Part of a small language model's weights.
Size: 10 layers, width 448, 7 heads of 64, MLP 1792 tanh GELU, vocabulary 32000, 38.4M parameters.
Training: a variant of SOAP for these matrices, 414M tokens, 3161 steps.
Each number is 500 + 40 x the weight over the matrix's rms, rounded and kept within 0 to 999. Layers, rows and columns count from 0. Numbers have three digits each.

# layer 6 MLP down (transposed), 1792x448, rms 0.0657, rows 89-210, columns 224-279
524474510427473512566518494515529523514427549533510479487457563474473510453548539505522473532473550526471475550584527434421444544445481469495497521531407516533513485534
498456584482463475497566512564569570476533560499488500500421514452530491457457502544516457477467512481502513525481483451532437522592472565487472479434495572441558465416
472419388426530494506554562571505483567464486431502515464556407517408443438505482527585468519515509512478480566553444516411525461473475447452497495570580513435524535461
491515447538428456433453489430553515451518593451404529503541496483555516507544478519534479511497446524504497445497521460516441507588491426438545503497609530523474550487
542484449517459541505502487459456461498505588473398480498488493387529457525489555449435495470486539592522517414537497464408492531485545436456571541434563527540504577489
520552555523476477449494488511461513503520467460477527492502432538478450516487560483556496419471463390562497526497450455486468553494466500563524510471533492539437515505
369465471531606458540471527508501501454516526541522488480527525463521517538506495601520441584518442521497443516459535451494504548497460475512507527573553553473532468433
509519527472527454476492450472533504575457494481489515531523466459502518492472436516447453422476447510488523473522552506520496496513499560482465475511537532535498584507
425512482530476525572546554547518515625487505464507500490545499499415481506430467431499483524507495398505494518486519532429512522500494522433529512544516524485566502406
484510484497498484535541529454523501458475502475487434583560547507469468502468519430521566500476487540540483436522532526447481459479546493449473453532469491503491585512
407484493470520561544518571477590525458469521497492502562498500461566455500516405506561517453421506504473455481529566476482443547485513489470461480551515548483512487477
518515497493561482579475469539505569453542494497530503552507481535494470507475474521531553428471476542484481533516536510455487541537520530538481536491504573493415496500
509520598453523515534608469592431541499517520524472551469512498511457476482500480491497465561483544491487471486573459562442449525431524464555481495525504476422488550463
519478529533424509490594472456489517452484540494495492527537489541542459469480440446502492516543466476499490508460476444538451482477492481488529488455522453523479569427
459570484474529513452441465466501464463518561558481495529475524494522475459455478565576500445564459538448511490467458520531516523512476524500561494560487514495476546514
470518501472468500483562445527504498523519586498513492515534524502502498466462435516456468488537478492454512482612513444586492486478528485483482489511542504488407464525
472471524571601502501464490485509539442516579622389550493465492505559427537505544490514553405484451590513474416506492540531522523468538394477528400449498504543486428510
410549478456530499521495480496533455500499522475502519478431443511520513510536453515458515449581541591487456496461447475493484540408496519487544502425508572503525531502
574447472452443576484511445471567574503460513438578468448561469566411462427563440516518520492518510563445480506509489522464444448554524455460507428485625501507501524490
498541498458421462496460460554425446459450527500481486480526505521569449444504467454488429459552530580461517546466488509476527491508446499492511554452499456500462521509
484466463509476451546495467453457479459510443510569455464451491599426503588513526484503551464528521498555528568463380493479476479521575477480519460491521537575555481513
530523488507425505476465482524449492514538509379464492463528513544553573482499520512554542535501519538450543529433457457550471495552538515517500466601508459534620512520
495497456466584546580506499514501475505440548547445518523542451495477522471476532552513487528499409484510475540506515565481576517471443485439511446490548462432499589512
563399547520462497538500500572400451482568497471479520541470534492420510560483520495486477542503454500540492469457524452491516495545560462512450491488488446552539460488
527488514501528469515581489490485465509508493512508492455538511445490546549505478517447489553497464472473485491427460486507493506589564479566505530473532538573560499456
436488490504500484512596527533446568467497468527514503522467458613436492524503554481494497541395498449468559490546490516553454509419460545507466418448508513520525471543
557576478450526498528524523483385524473512568452580480499496516515498556479515493545510555553587516467495507557431507524476500500473544480492445505467562517485470505469
465457516467518475547559508522408508457462500506512516532478506443432497517475495548544474480457438492587462517502517466468485523580550475506520495517465476520538529487
472504459498513471486590538539504550476462458542449485522444456475520514500491470522480529435531505587485493520515540534500495501487468533551509537553534474514481490557
462521545531549502499470527474490433523475494518415470487484557506449546516531545419486446495438527440529522458494477501509525597499590470480457534461584543446501534501
478482567465468520481568465412501487534408503516482478515535373531526474450406528428428562504413426396502545478468511484386525537528502556524467442471569447453580493423
472420490503409460495487535519600572521432500471514578470563525491477548510535499478484496458509496517536459515468455438483449515510498468483510559497531452503532469524
524547448540496527496538515420532469548436523490495562389509498559484483499500520462485501503505447506504508468501520534539469511572517485426496544472506440519518496471
465498532452559456407503453489519499454465400509456432452503483507531512457523520435453486585512515519520443474487539541484491539460543403448529538525504539516456450526
472526559499567524582538474600601556471464529614460465513488485538538445487543523492476551574475430463491522554553472502528486453475521482488478476388475456537506487473
497489517459536555580488541509522453464492500513494488522540505474520447544493548503467399455517548478475491496561517461504611537509505509526537526514504489519480464520
500540514519538487471407498528461567501419483545537505519500500512493448560522437455542522537434464539440478510580526480478458444455531449491518529522475486453452488475
454524412529508559539523537451490476444445469528517518495528550508488455519510482435452521453503545538414515521473493515455563496499474573496531530480449553433518591491
511444468428561545477484510465541470490500512464532521517486531502497517500580623526512556487480527452480548479541493566480544511528527536560434495507493481433554495528
484491551543462483583534521573488463490477482495423500483434424529495504547478515500471522550475557436463527507475455494498483512455516532494532495491475509482523475506
462598577447520489506524487489523507475514501484513504478486539501560420475562517481464516482566489578508516480469508473503473519552497523413511572464562454449592514481
486475479511501558582522529508443504428377509519523581506498517532533490479466490477490538418503454405509560498516551489442476529514545504438498544499480468495563475489
522585619447479504522533520499502467493518452517487488569487557494545507484478521550471522472516468527536456528520523571485491474460487493446523454498517556589517494585
427507529492500447563524470440525569461550616511436475479503601527500574567523517502422492564490474529560472430549471538484504521461543490459435450554524486507496407483
477555462511524429557530469578496536420396564455475485504495446463607450523448472555532481512485542546467561412507468456462352432439567481448478603483514492454482539529
477541507465491442542476478502499572507479463433530551483491536571547557482503485570503558528497502502485481613537474438502544550493529514514515435469533380551457412475
460558463474541405414525512519569503468486485569556537492492491488504513543495491529445517529516522547466497530520586555477458484535539466470464542524564512521422486450
461449517497468525443498433514483453472526534493418469545594505542451467538539534471497521504492452371541521515533520499425449457466526578443514542462512466465499469488
447551554550536536501469455473562480425393538527508523451557547475426556494511528431459488474475529532478529491499509454466458453442545571459410510516505482474432457528
548535527518642522494447498484503467537520583511496444509440451503434542485536539494486464492445557500499507479522408550515454445501482486506521474499401645523487395487
558487565519465539512588519525530515506481537489557459489523494522548449553525490563522495474474478510451488496521503458457515494499530485487458525466457538515522535552
444415520403490558446495465503514544516546470457495516480572565463415493498467531545429519553512476620495499534433547551530525434429514485429481513448494537566550458524
458493492498507484481535514478499519570494512446548525433512471502531567478516413528389503481487483507464508492476550497452477477481515519478528505586460502540482454533
479460536490451429434549573554526485525500489469612472558554523530558519462501463517425491494522463450462480474517517439495560504426472544519467475454486513495475517438
484484455487504527483481466437567508502517505474517492432477533426485502496511552487511569496429525506479454474493459521487501460474563502456505477477473596552496495493
496531488500475402496414458454469490505450441520482509517523481504504544527528499549462587493553500519501469494524482425456421491451543467508464550520507413565521470525
548451506484588444453466549468534504394431464527505538517499526488519517513494573496483496536429431448511560529600517506531424511482537507536426492525450518517592464506
471496488457438543538497550484501413465533483555457508515443563476537430482462529465547458539494447561425527581531463453564549553516526503390496508483511476472556489488
441520565487570414500517419495423592570501487505481525589555523483480552402492446538467476479507513461433467457447505443535499580503480476568511552498465485564452530498
518473430452496459476401532530462493516515510502469510482448523515480491598546493437464541502541531384448500480532503471508525516500511408525499476562536468516514530493
497433498498503536520447496509520510484516494490522553446529455500484522424526481540452419513481532452436435511420527533549489523483506550496538448458479484462504554532
483498526502511492581516496456459503487505509507478512556510570463530539465497532416455464599448421430538467504432412437499442513490566488503468499475494481538468515499
499518493493548470496451467485548509443531533460555494420438486484581473462480525502439498419469504523622597492483620479519494461473561409414452505594527533512481457478
542531543510498524527509434471525471524496519516459597492425526485540475528449501482482508504509499506481514516475526512481605491513449484503388624543564469410549401455
459528511482539479520503450496590435559483526486486472509542500503508514443524501474458483460459509564481496579529548482455439563455553519414469540504478517480497447367
435495497474484582510462537566534483481527471482469487515519507485453493531506515507460488478519542437504483505517544476541487508427596472489479463460412468530448524492
457494563470492490516533450507556430583452507525522458488535565386538509523566513470449527531453507534489454472551559454511485537448509403459505502484473476469524505451
513428452434451559458491456553566559503546506440493441516524524506511491493426513549599434506492472568450463482456524460509460485444532575478492508464474539539498512566
461533563475530497499526448509470548483508505441445501469550465539474426468537516511440518470566509415596516497439490554486514572451471455517402498508511509474573462478
551478544480496536493507459531465495457482518487490430499572459513415485520517526488546531510582457613452576492487556572470518488410486575490518540504466546505511488468
581499547480529457518577503517462481492554489503529517473545517471505540518490506454524515519537498455563475436502507474452515534486480461485517460548479545470452488535
566476487502500534459484496507506584536538435531444452486418497412533439489533543489474503523554526549567482421545580498507459506420538467576504502439494547516450462524
502522531456483465399491547472503537489477414489486549534563471462517421524504467502488514542556426572548474606477545531490498505493449505476528441527485444513515599484
545546462474550445507515485508455465506476497438505526516486500531460511504539527525447508536463427538461498522490519519506476500464512429530526486475565444462444557488
533503497505516508498565443521501488516522476532484495503490506517492516542477489480540482521501469419476516577587455463505531463513477454465501507532543496502512489481
479502486545456447464545485476509527553481496529544539517540546537493581471486535472467455454419490510450466499553460502479478494527524506483506474550519532502515425510
462511506496489480467568445467512526457471536526578600470429515529525470455522514512528527469496436419505567558558452448429543501485535533435522511480483480507557459581
439509517513467514538474437471542520559499521480499438524525570533434520495486462467440424493524547494529548546501444493476518505523532514515494515475438461513532537497
479434495537505450421456497530517447506506558429506561477509473534489507499521494463497505571508564567531478455502516486531462497561533490550509503507474577549494539474
499469571495534477536470488521475463460478485448473526483482499438468462410509507423511474604495481551524467519462486481490503530459485559502538478469503497502503490504
467589478507552451568557544463513466449432500543563484543549471470472428475535508445412461447466512635485486490512549531566531497411562455489475540426439500573572554479
444517461455490501520443473507537517514519498482528441443493521524479534532546470501510535481494542504456520451532545539516447526501528533501561572548594402504513456508
400510508506502499520501485491512501447462471450547502515489554533525500494534490510521533584509536363430482496492479491482469595666503480469502448522491516543530450533
507528597420522531484498398464402498481542467476537409509476526463474496465493445490463485543481513566442519517532531482487552525435539589505491497527512571501503506517
514496439573490537473513468494492518407464485510508528540501446491399457511483458525542525464551492578429414465506515536458458541434493520477478487580507451484567582532
472490466498511511621498492484493556486469512477554531463430431477476485553426531508540458551506535457449463456482496522459482551527544502481497440427482478490509492524
415470553525483491471509575513496479498521476472595509481501442516530548505550517529595460510498518527549470529536508414488498439507484547432556530502500533581512481529
514548496541535471477474490508440472460539545575518510581447509511484498516483477524453455488453562490503542475447487521458454519422478493497508519503455504505537452511
472491495532487507580485605507499475468483534492519475512460517542522560496556486503433507522529595470450511509489465486544499508489520529490482489523503505424547529499
546484460472484568467506529431444468464501504575551526547483500472482489498510516465537449495554550556471582511462530479454421555465510424485500521521516456515462552475
541482456522534509609490572518474535519432449456562453484474541537419552529450528491514475513553414560513503476460492521561547428455469492548479515549475487521545543481
479477463482474536557483470506431519495470523544553511547531553501519476475489554485514476470487500486542578545473585456522589507538442464535487446479508538541563522555
512520509486527478491511482488524596563508510469526501514550470458484523492478509525507488515554530559445560498498489527446465490479468491490521468528471607477492548447
482492540472470543441392494583525526534531496505506469467510504481560449530561504487444539520554505546549586483492488508448512448532541467500501528535482508575437437543
537477478505434507515524482478546462473476512544494529560499455459485503544566483542485438485466523445419485570502533573461431460431421465433542487524530496510530432508
474461497528455517468468501463446517506508500498507493501525524532495490567465498497462428465586461473508573439493549456492534548481495453454455515524535474441434483546
495462448543452556581449528478502571468474496546448456444481407534446493496545432458525463493549545564460487435459516531499473534490507512547480479479416504478520550519
494481493436469457450572528451444566442479542543546472398575475497473463522495442512557547528453452577498547497501510446529522514517537524479505507514462568515523475533
535494515504530534528503469439517510473453511468457559479487523491440484490561559431452502482515491480533571553528499471514449533467466565498522494523518477519516461524
570492482487471524420447504467432490453563453470508486508474485464552435474467496497540519491511556558522499515485508368541615491541492494500488495556529482513458480499
502487437541547469526452418515484526507533454484534456554463498474464477507499552502537454512499514514532515511555444426502533587486472532472485499481482546529512532509
515519453508504501441502557482425510508505486508509534462491427455478487514412527477486516525466452468533521485471544474535532528511534480481473514556555544482547502482
496522524547464534467520471505492460494515491524476529497474489455475567505515492525453529475464481544485527513455470475516436550521505516519504548483563505475464476464
478559504479471503517519510507481487482535472494520504426495468542498508509509573448519527518467481458531488515527444594501509523505579543560487526589544472501533462582
463467506505516514474472466454512532555481537535482392557491492485513503466546492493512415501541476558514520499548485513529481509418439529446491504507509523500461488461
495543519471461494466500482521483468501467534504468515471514537540504501440567519502463518498535513390585530498567457453546531483509480547527517496497468450541496495467
515540478454442523490498517466503597525479524543547502508473532511500489549486513552488494506426476482525568529498521503507452542486510445445563506550496515572465367478
453531507501564503485423538519521519466485496482511456477519504472551548493451514540493529549499450447475458516537456476508552434489509435550529515461567550391487504482
474564501478459441482493525508502505524608470527489505427544582546557471496485480499556490631520443479387493399483497456471481544548536506467530490499575503544489554535
535496534475425527521589518487558523551459549542471524512442393469487451517554564522525547575516490535472484465552564490529546529434519499482422504465537507465542513510
522423508495545482490461564534395574503506484508494510569491473573439443498528421492531515512621516520482559587510445454467481465479565572425508505500482491511475509535
540514463542485511502468524490475467575511477514514491533494507538467525493489487443471537573464516514500425547477507426525505522569535447503510506506481480527538523546
475487522507549507562512466485422506542529510506478590528505464514459522417534432551541502450482477577536545460577620558492520517550487503483481436457490485457496599474
494460495476470508442533481480501422426554417522499487493455458491534503471476460486457507477558545406520517491490539543493588490521426478400424531485473507512496530481
483499511595495596478424391568496509509474505381532496540594508483492451503409511552469484533547435517536582516511508525460487537485523483438508515514526418501471500466
478504506458525486486501464430524516477477506542447475515532534449468538576541469515564573443535419534504439425442560503496456472537445486415473485460537542523510531459
474556405504568469510569563602521500518454496471473477476552437518580508570493528508539522552540543459522472464472546511505524474425512512499507429494474436438544535522
521472491503531429461561587481522458454516492502478439469466512534476419527450522469527548505522556558529552529500549460460470489456453554486543483449589542583433475523
470436411543484540547492553493492494565532500469559512424465509498477534442470497555457432490564494525469476494466528536572485562497511565446415491479473500488460496514
490458511492575444537526509487534478495470512486511478515438580532517433469524499487496452500527471540540471492493463464499479428601498536462470539447470503501446421456
504537554452535493521523578505474451530556454511489410499493502476534484536528543451457490484464484511482477485516473504465523542476483513504471490516499489494428503559
564477520574526439488471539440502456520445494489445533503514456447467445544501507467497465515501509526454446483470518608459441566453513475519502485465443480481489497483
# layer 6 MLP up, 1792x448, rms 0.0717, rows 90-211, columns 224-279
544519470494509514481449452490458563553519498499532493538540515481526510516435453480462519512565500458524461445428483448558584504437506596479494474519490508486554433528
485482511470458477498440551451485476414443527545540501455497483527486527459579454471504562501491535498571517476508541500543531530552559413549439557418428440481444487448
565473455653540443430466493558542457544557483501517528507455500462540509518512537376536469551547510437535495479514496512520491504627388475545535530518529536497550540491
556471489502503481564478499505479480548480512470503534491464526460534458506553485509588434469473387579470490500429431464481473472487478498498478495378490510454426498528
428462489457507510536468475525576479554517511488489526588460524529536518501419529504475480553497535542504479545431492418439603487645532554437448466434458567516494473529
519544431511531528451567522539446503533532533500535506539523507413478609480464474477509594456545523454546496445487442477453489461503462474433496513533483517515499536455
532535508607523465483461526515487508468486471506498447491525536487582480521484514504545490506534527517451431544527507519462486560469453509582429548470457510488551487428
463568534462492447486524555528444545405554462503498489550496496537510503496504495493379509552458528440508493539513538439541488549480526565503442503528555505458468483554
472461455502521558542445486482490533539469555445505509510545486490534498495519521477604510500507463551490501425533481526465474497619431496547554452559504531477507502496
500546517418465538524519491514591506468498449498572508457513514519500484526557418489534508379440533505530435526456548415474508508439594399504476498577493528499452523541
524485514594542498451406503462503523488567486532510492488512465513536561466435450534500538507508544572472452507456512443501540561517467541503494412519450526584490466480
589531480460493554472477502453488501507465524455501463497545473554480428474566524526513498524519563462460525458604411511481507516571466510505532509522470513474506495442
537532382520542514491499501526571468567495467423451504547491492404442500487512548474554474470593477521524515528530550503435558453488493537508484468443492493535489513534
541493490471528468473488484526539537546528451556532540529509473525539513485476531529492563502469495470565545457503474467440496440510511443511467555525585526459476534503
527497481529508475546488492538520488439474473497486553537493445494485500501521503448470542519539559442457440491451514505563505469544464453565536491433448478529473531529
546510529551572413553437573468489493483530492503507555480484510416505512489530504461515529499452507420525514540519474401506552515442518515499595529490509595520406523505
519490497504519509503519454554425534491505509516452433517506522531578518468401473520566500566481529553594514482521546575431467447512495535483474407538546500480452528466
490530516443481500548488473511516490469559520484595482448491540518442498444464460514523540480465507452470517580517524542488497496474480443474572516506554445466506495497
517452491572508499481478516477523475584442515486484509543485509442543436521477487465544510534530463543547474474493490456504487492534497487444540470461485484478527471570
518469501500522509489535492521459591534506521512474519557553502431500533455495464499467452497499527529488459433505426489464475481510536501498497465446486493476445455437
518445578479536449432517487428497492507514457480500563539494510408525563533549414464490502504521480491523506539452482536502460504539514583469478482495522487464468545572
508517436501527407515477492560559460477516524537523520535491543475497449543485556563464473477535455460521564530523525529540433515468593475452472442479491497576457561492
511488503539507470462481495404523532517491507533482485482533598479479447502496497471485522522505487462536499504461510513443608445508478420498442484591389570512498440444
490496485534495472480460461452527498477524487534470548488495447517566452492524487480507517525541508490463510487497520491576521445486532470443458501425537496518462536434
447528523470503507531503454469519568455542573488526395439500488479504467525555455464543459516453509452432511530558528517449518520518518589507479515473523445492526504455
562506456567484544512535476527477501449522480500458477474493507517495529466467470552605454469535532484522528519505554540498566466458521522539477518515436487540501590501
553497438581443459510477532435484480464481465490503506498494526514540494584508473503506512542412507543457541510536524411500510515520476466522489548510492427521496554491
505516480470518542418421524560542472498460507476475510443467477502544508482528436481497470522519485538479533469494522505501569548451538442435538628486607566588498458509
521511431508508538465457563450481496488543441505506514528462449432463450496445491524533517470558565549508470501522515495483573523491502520474495483500459435563487485517
490536561569463465429450491503466416490517528472539466574459474538502462494540596467534520509456478476531500552391518528467574485553448499496563505595412468524523511535
465464503547519454485544523454501543548547393514490522551484410468523503471475532482423544482549490517565567505473529492498505511468500472540496472480532458467525490534
497467454519587489487510512526517482471434485499507427551472445496497542470514513463534426480454523499559526502500471473532534432526507547488500507513460532525413534438
505500512452552510530512506460496506521500499518568546538477489453541529455447538481545481471506470445470570507565466525535592480510519511504497525479541468472548505482
550507465493547496484503477489451469422531515481535471443466550491466566484486481455578503509489589529485482549459517473490497457493513501519544525526468564544461471472
473449496548481555520482520570545442548531565515572478503560491513520519513477494487474495524422451507458491509520590494487621546526481497469444530393468507525418496488
469469499545467532516491513516501522472493527502545483582513425427458544505552508558543570471519441522578508508485444550530490524534562507514499521475391424506523490385
508514462481509451423456491485500548482539493460547499556510440487525492425534555476503581552553478481525480486471533391521480532543550486575498492532496557447542477495
508526509426440454514511527480528512543511547461492511497505550507598544538527448523412470504464472496568456579483528474505519507499458544499507547472493527518444514515
429535457544541453511490492475510523584523530488534464535504529558526455502448505487508507515558526503498450522520481433497521465476420534613465523462529442500521450568
475421495477496523500436472504467510544503550497521532480469531543415511538521459534485497493506456444471503466476460471523438455460501507546544467504497571511494472465
546482557553522514510426528485437501488536445517532531549504470479435489446480456501463472506455465482439491478520512433505558524500472497477473464489505505493491476460
507516549458531536425514550499502438464456493486553518541531497551512517501514539545533497451526477541492417481458483487443456491453478390475531488503575476540503498559
524523565511488498543519473494555503474497479518526486507444472470464448533497506508497537444488484480495558495538454484476492570452437544476524578517468485504425513497
461508499373489482487521521468433554491557469449417501613475430487530463531505494542465528493502475455522441411510467502496487509540517490535494525494464448479519587473
574530472552570460402427546557504478445522453482460601474557563438517452474486378528465570531498507564513446540492460505457505555537460510439487483441524468491475510490
451452482462428452501483468532426508466499523440525521476510513549568546544437505525506602475497578510589575489479477491519518468554493548432489536492514507509498482490
456477525522468484478447554518506505544585412430528411502512494521497514444526443571537500496444476503489486509538495572549567541522518535517547449517513600527479542496
519489471456485521553529538494554573482510484503504505532518439492559467549520523556545512521522474469527428438513450505521418487523482554474477503506437501419462502472
498503490432462523454529601406454486478493514498520418493463496493414480509500451519518433577508501432516554470517477549461509520500479498539543528467492530523463430450
523452496414514441550506513501454493479516572502520506509514444519520522510515510579512594506461503439444448507493519494522611479455438466503546414523527520557463467499
506516497495492466506537544438416463564579503559474541522492451419560508538456507537529502422464463510543441463419477492511446546465490537505514466536563514495487487544
459491499501516468444517524419425490580536534464473434529501507478491491548473512527506499483481480519454506465458451558523504493474494469494539473445477489532510470485
533511429541455446541548488497535508494486468485506507518511557514504556435486548520524544444487507499541445574472470494523592525576513523478531540447497422531551493411
480481512482506460499542507487453526524480495510547527571446523453531411507486488475463472512511497530491502467517512445440461480514506492587493485496494494510510549543
491511453518476472445501457429502477525533410498515499537478463510505532502507512510586499554493443475486485522557502484532539507484477463448515506474442485465490504437
470438584495502511507427407438527526519540503515498511477488520498486454472512459527466452497482492455531552486509510538492484485539537426470514429545460483483473525553
495508506485551478507452470466517551526441499461474474483558510471510541511472519481475479475464520440540528465569521462587488562477498468471554431518524473496410529521
544483453553515460476483451512528507545506511487470430500523490568556478545552572541565572442530441473488540462521456443535514463501500468410456522550516401509476468493
498418568527475532536506504492435529535467506492515530592528487467464511442543448543486475450494547472555477493471465529419468553518456588497510481572532488489483476487
519514535545549431465580453476487466623477527551545468498505513454513477521473494466480445470530518411500442486492510502504562423555563529450487514472519487465547493514
524516491476512456533490490576568481449475490495476497525528553531588477477489503520448453470456517458415485485500641446481568517490479483454534523573574592578504521477
511498544483428562450489575565463443520387478524551534496487450467491470515504520491561415545537410562494458506451451517492504475537544467512529451474465502427505502493
520448455499514472449531462539451468489501479458507522520487476461499530496452537474498536520448528554468522513473517540514541455528456469435540463506446475576553449490
481470479529576399511498476509578580549478523535567537469473488524493539546537421506516594471492459519477500490531534428466565469540552569524516660536514517522466589468
481458476516478486537495578532512560448554516456510445482548505567529524550513530489481492511488483383565542410484458471531500509539509476506526450523550480564536473568
506500474447543468518496525532567540464456517525508517554549532480545546546500496499536443484545479508485454526569519537511531506514561527441523522521488512424533542459
511458477543535454496519383477448473508531432493529487552526502493472466490498431466497522439483461491518477496531470481534480501513492440527490528504547458489445570533
481522467427497464499493502446518509531526435532465499531515450504519429445428538516523563514439480471493455453505468470521469496457464531459467554526457567537428487472
519416553525470474466542500494441562535449448464495457471533529395497530465566448478536439565503511477528496562551575481557550461504511524480465444498483504491522480590
484466563437544523427488513448543465524522498464524508525493488537409478444469469500499526452475486447512487481555504514575508564476470493508412452453515456459548410502
513526474556469507454511530560519541506498498542511492452462517381471485471504541424506573427499575454547403531477552578511568535517532560516409488493497542563498507572
576573492539501523536526486454468386470517501540550438536478509491490539501498539518438495519448523458442495494494510481501495509515503494511470523412476536530552463534
429478509455421545559488588481509568530471461473482467535505487443484501465471535500477525481529497570504407527505505551501541493463466486466520473459409517577478538462
515571510441463481491432522529515499526537449514497519507467451570510493488592516467442522467524566481528522544511537481489493465505486536514566522505506547461551421525
464475475524521472492518480532450551526442466502466450480492508484477506506495499592573473512501553489475532503509548502457597493517471427510477459533498500498520534578
490529466516522484473461423514487563534497506556529553433477479504489464479489524512493453569517511501503532489511557452497547572490410489543472517538497501513546547477
512551450487591444476548551469499489569528551469481552491487487497536515498513503453552504361473462491498515509461454514519517503484522473427504510471523518490501513497
486505519541432517547436491474466562474479580476485492488560568488513504504504451490564483494555457589538452500513518519456517464496446479514523463498510518416535553431
520458463460469536494417539498516525505442492487458531467563490493473449483485528465521485492536384584412430502454421508602468553511423479537487489490479505464574510421
518521545573499486408558519547513506497446535498537568461496535483486473565481440492446540471517473517397527469448501509525436498550501474477524499513521530488459577522
468548512476517494473512472482513453412472553432513523484544589510516456480543539482514512526516501469485487521471502544576489488526498498488561451505496593550533486484
523476482535454524486518486462510538591521461456460518476467512552489578454433486557495464534470436530534590461514519460472570481533453414468456561482496493394496576544
486501541503497499412518474468516517493503519529491522430530477494476451533416490476480532477468570456479530480457523545539505587491483499490476571484507487454532558486
522519542483480464532518491590499578546545515467465474518456463471520486510526508468457501446479475475510439485564561466570482499531566499500523556511554493469521462627
466518499472424469512524474494531536489481424525474561493528451525485478468496495539518476516587487446452474436507465515456504503538484450486504432514486513523418470486
406537447472422514484425468546517549501435534559478514471504492578469548480468513511497503530542517567471460564535489491492525476424460526539524532456506478500455492487
522551502507500456467480492516453503517537508417496525568462556550490406563548495587507471479498481509512483561502473469530535495474527481489590473527522510541514503539
457571460451431559488505446436464518578573490428544472488465532476452506530464493480537531505471519460449463432430504565433516478448526398441464549553610434450528563508
487473484466498548495535437321441451493588518571564463497469495473502549505589513497556511525546521570505511482547459502496523425440520494488580509443489514536391534530
518514476492564528600486423547452533585477470545540620478500554496516462501551520513564476543519484467460515508511584413463507481454480417662463521511476546528521489544
525481472523454425481485422453482519537514491496468410519569493492514518532423511475508533519544556411419466497459433490571473602563479485555476563488513520486501551516
423506585532541507437411483478408484518528503525532474468448487576475399503507517518500527521462502530527469499382498443524479533515548495545513485452510444503476461516
488510428566504475511456478535468527532517477529418549525487491430514459428485435561499498494473449513529522383512495555447463459519538500452487470529469505427538490521
599463474475478508526485514520456464463509521596510497482456613396542459477470484545532527509488570541503483516577486495547416508440498583444419474544434633435518480500
474573505472523497507496546520485430492548457517543491449533467460453498488590500469514503486458517520566494505550539498476553496590490507485520515454532513530489537536
559445418452549468448479529476574467480431494438554468516511537516507371472446535388446554503485468534546508516514513556422520482543490402477420485496490416593517523502
459525419506545472505472448471404461491535513485481546548524523499514508470460520556507466477519516498524559494480562484540499496463517502495494581523503514526477521518
468506517524479445565480501530469505481480438482518429469503484405537479541480446501506522499488544544554477485492511567469471537549489499530515493501524526515485550502
436544522497546472527574521527517488458528486527494522493480553522513474588536499475475493496543497441515460487541536418494560466461470504538545531486538528510578473543
478499499551470528502455514513518502454503543534495527476504536493474573513510530535440464539425573508534482453474573475451513476561497506457495485494491468513529528470
453554501496415484507499523485579497478530517512506507605543445507479489504489454526503533487540486520536529493453490490453492460546466497490493504517495540513571478545
446518551482503482491454529537477486539548507469540463538461524490525497523548461480554461530545469540464581523503499524435493481462437521476456516437460541527520548415
492513464427498512549457456460503486458489521475521505520514526525466489545496469527587500432525598464518497491465512500574508507515489505504504456501457521477499499540
462494445528571516480440560488543548601555451515567463541495610547585524478496509507499412496507546504478407502444477495508429548463545473468396553583514486434512497534
524524522458512464538480520581510521523475496531431450536496482437512486550471462586475459413456522481567495453550522443512533560489505515532512555541508554464475538486
540536571503469526483559442542513544504542561435452460567486466576452424443483464501502589503477441412519465517541533485460462467545497539509581413479466467501413509522
531490501497484428492504585459528521564497482472520504561578540487467509440551499497504484448542576505516448485475558581528518546556510523425502548428476469526477499498
526439518554480469473477530444474537489454527520483474534549486532476463483473449466544509435475548466496448488516439518508503506478447567593556565437473508503501513528
518481482442479584469562494471517510499434539586473527546532518477494572511487617470547460535473482558462433480539457494515508605510514551521537447503477555505562498527
577491543492458509448485487499490497499551517526534451469571433599543444490499498572531527530550511528449520502476565435444538477401560464445458506534469484548454526450
428435462529517467520555441562523516496517531492504527541496555490505505567439532498545546463437500458469495497550501513504518491532423439517463455469481485523497463520
492546533447470468484491507512509485420470416568477458481474448570456526448502500463512483507485517555494511436503514489510414525495515499556559508427515487435519531473
462504488527546494531454570502548492581530514468445490448477475511527541505533495466447511541452584524537508562503515515501500461519545490520496530461483485451505496469
537413359493491475480498469509537426434514531529550537584523501560426539480500474558468501460446546456528512467531519538517478444483577528455519525460529466523444549575
505501444480547531489452504499515475536502465550490508424478538509477514574540454492473440479509539522487523440470448516508530524496502446426403469572554539479509553452
513481530495506455449510503489551524513522608540512507432520434546533565448542595470465531479471536532551463490458404545491527464567402538566513524497491471498549461507
536516522535614495477468565474490545533512482506492436456417562544452451481451496546539565495511629480502504527570552464473566532445446489446537414494484518515501420601
518467477539494528474474473540472466548516449441438520573509515495441521508555534427519500513501517492506511488486477503483475468470517501582500567526437476532491523482
502582536504534514422593426521519512444507480586520509573428474505570509491509513454521496510422552475536534490463497521458564515532491528576576426498461513482479539474
519539524520501490465519464461514508482514476450487584509503546454476524526487527489451496481509594458515453491537504469514515559470471537474471516581484505559435500439
393555485481497500488507479522455469463431528562452512458492450501504525499476462500529513540488483463455518392529550552541482529503506491539499502544526498519486448539
501467477544518549424503547465506484529553502523462583490540501492562490473553451470521488455484459563536494552570527458501522551460506490518485459523474518489414486529